config = dict(
    num_hidden_layers=15,
    hidden_size=192,
    num_attention_heads=6,
    num_key_value_heads=6,
    head_dim=32,
    intermediate_size=768,
    vocab_size=1024,
    hidden_act='tanh_gelu',
    norm='layernorm',
    norm_place='pre',
    norm_eps=1e-05,
    positions='learned',
    qk_norm=False,
    attn_scale=0.177,
    bias='all',
    tie_word_embeddings=True,
    parallel_block=False,
    init='orth',
    init_std_qkv=0.0372,
    init_std_o=0.0,
    init_std_up=0.0372,
    init_std_down=0.0,
    optimizer='soap_variant',
    learning_rate=0.00774,
    lr_mult_qkv=0.5,
    beta1=0.95,
    beta2=0.99,
    lr_head=0.0092,
    max_grad_norm=1.0,
    warmup_steps=200,
    schedule='wsd',
    decay_fraction=0.681,
    decay_shape='linear',
    final_lr_fraction=0.05,
    batch_tokens=65536,
    max_seq_len=256,
    doc_mask=True,
    train_tokens=268300000,
    max_steps=4094,
    dataset='wikipedia_en',
)
Each number is 500 + 25 x the weight over its row's rms, rounded and kept within 0 to 999. Layers, rows and columns count from 0. Numbers have three digits each. The size before them is the row's rms in percent of the matrix's.

# up: layer 9 MLP up, 768x192, rms 0.178, rows 754-767, columns 0-31
# down: layer 9 MLP down (transposed), 768x192, rms 0.18, rows 754-767, columns 0-31
up754 101:491506498546510520511447511515533510434476500488508489521503490496456443519521485460470468488538
down754 096:514489506528482517496507514534512487489488478461500565557509485543493456537521473517493542479488
up755 090:522495470445522479451488507467507538495499512493472484460490524498528482469523526473494497496572
down755 096:460495511506500487533492512494471500484481424485492544503512503491534490544497510516506488558494
up756 103:453480540496510527510424489499442488505474506477492441501516496453530511480510494453506519525508
down756 099:495505522456541559494454479471490479481528496465489499481497467477506527497524514517520532507471
up757 096:528449493480461546513512516512477521521482486452481487488534492495543537470475489521522481508475
down757 099:470489469473490507521492528486462493495558510504510512509457486472474466491545499508451474508471
up758 109:502477497452535469527468544530457511515531539494504452498537503468479495524519484495484474505521
down758 100:523539499479483479496469516502465487473505572491482521530506485463502490491460482510541510499467
up759 101:499518478493540526497499520489512479507486499503476516476514480497564486488528526483489481533499
down759 096:495567500473536542472485506486499523502484489494507483505503520524490519510456497496512498484515
up760 095:486516442475524510533504479502447490490536481494563470500538522516494508477458485465464512481534
down760 101:544524517520476517464524506525497458523532539479491457523450448505511441513465550501524410512466
up761 095:517507522516500499498530500497531461478540489431454526473501523488521497498458562548468506511513
down761 093:500531496500500514504536503506488528511503500521525455486503514527516518513517497517484536488515
up762 100:460472458488478507491540456502543530514516538478465510506536485527444497489529535494496443502513
down762 107:467430524553511544536531480574512486504493458476525487534511512505489509542507491527506506517484
up763 096:511508528499490455475482470517488510509498517514583517477523508520505462508535494469500496496489
down763 100:486498541510531527536462489543478475461522472488486538506525524465467531514448531484493500496522
up764 104:501471490469504461492479474492472511460495518510536477433495506526508579511423536515478486473526
down764 101:528454495516487495475455492541501487502481489465512497482522506490499490511546482459480527536488
up765 103:513505529468503520519554492513490511446465476512504498519503509512471469531457505484474502522514
down765 107:531468495490524500477475454517502527485504457514535538479483575496515508484463453490519486518494
up766 092:513529504485502546506510489492532524474496474485493513501524527516473509521517476484508465503506
down766 096:538513513507524492473529509516539523538490521505490467499574492495499500507470522516550480528501
up767 101:472510469501474520474530507454464516479504477497525541453480455501553504497500547466525530470558
down767 102:527512490492512508473549462557518518529534498486501454493492520516470478519507469564558482548460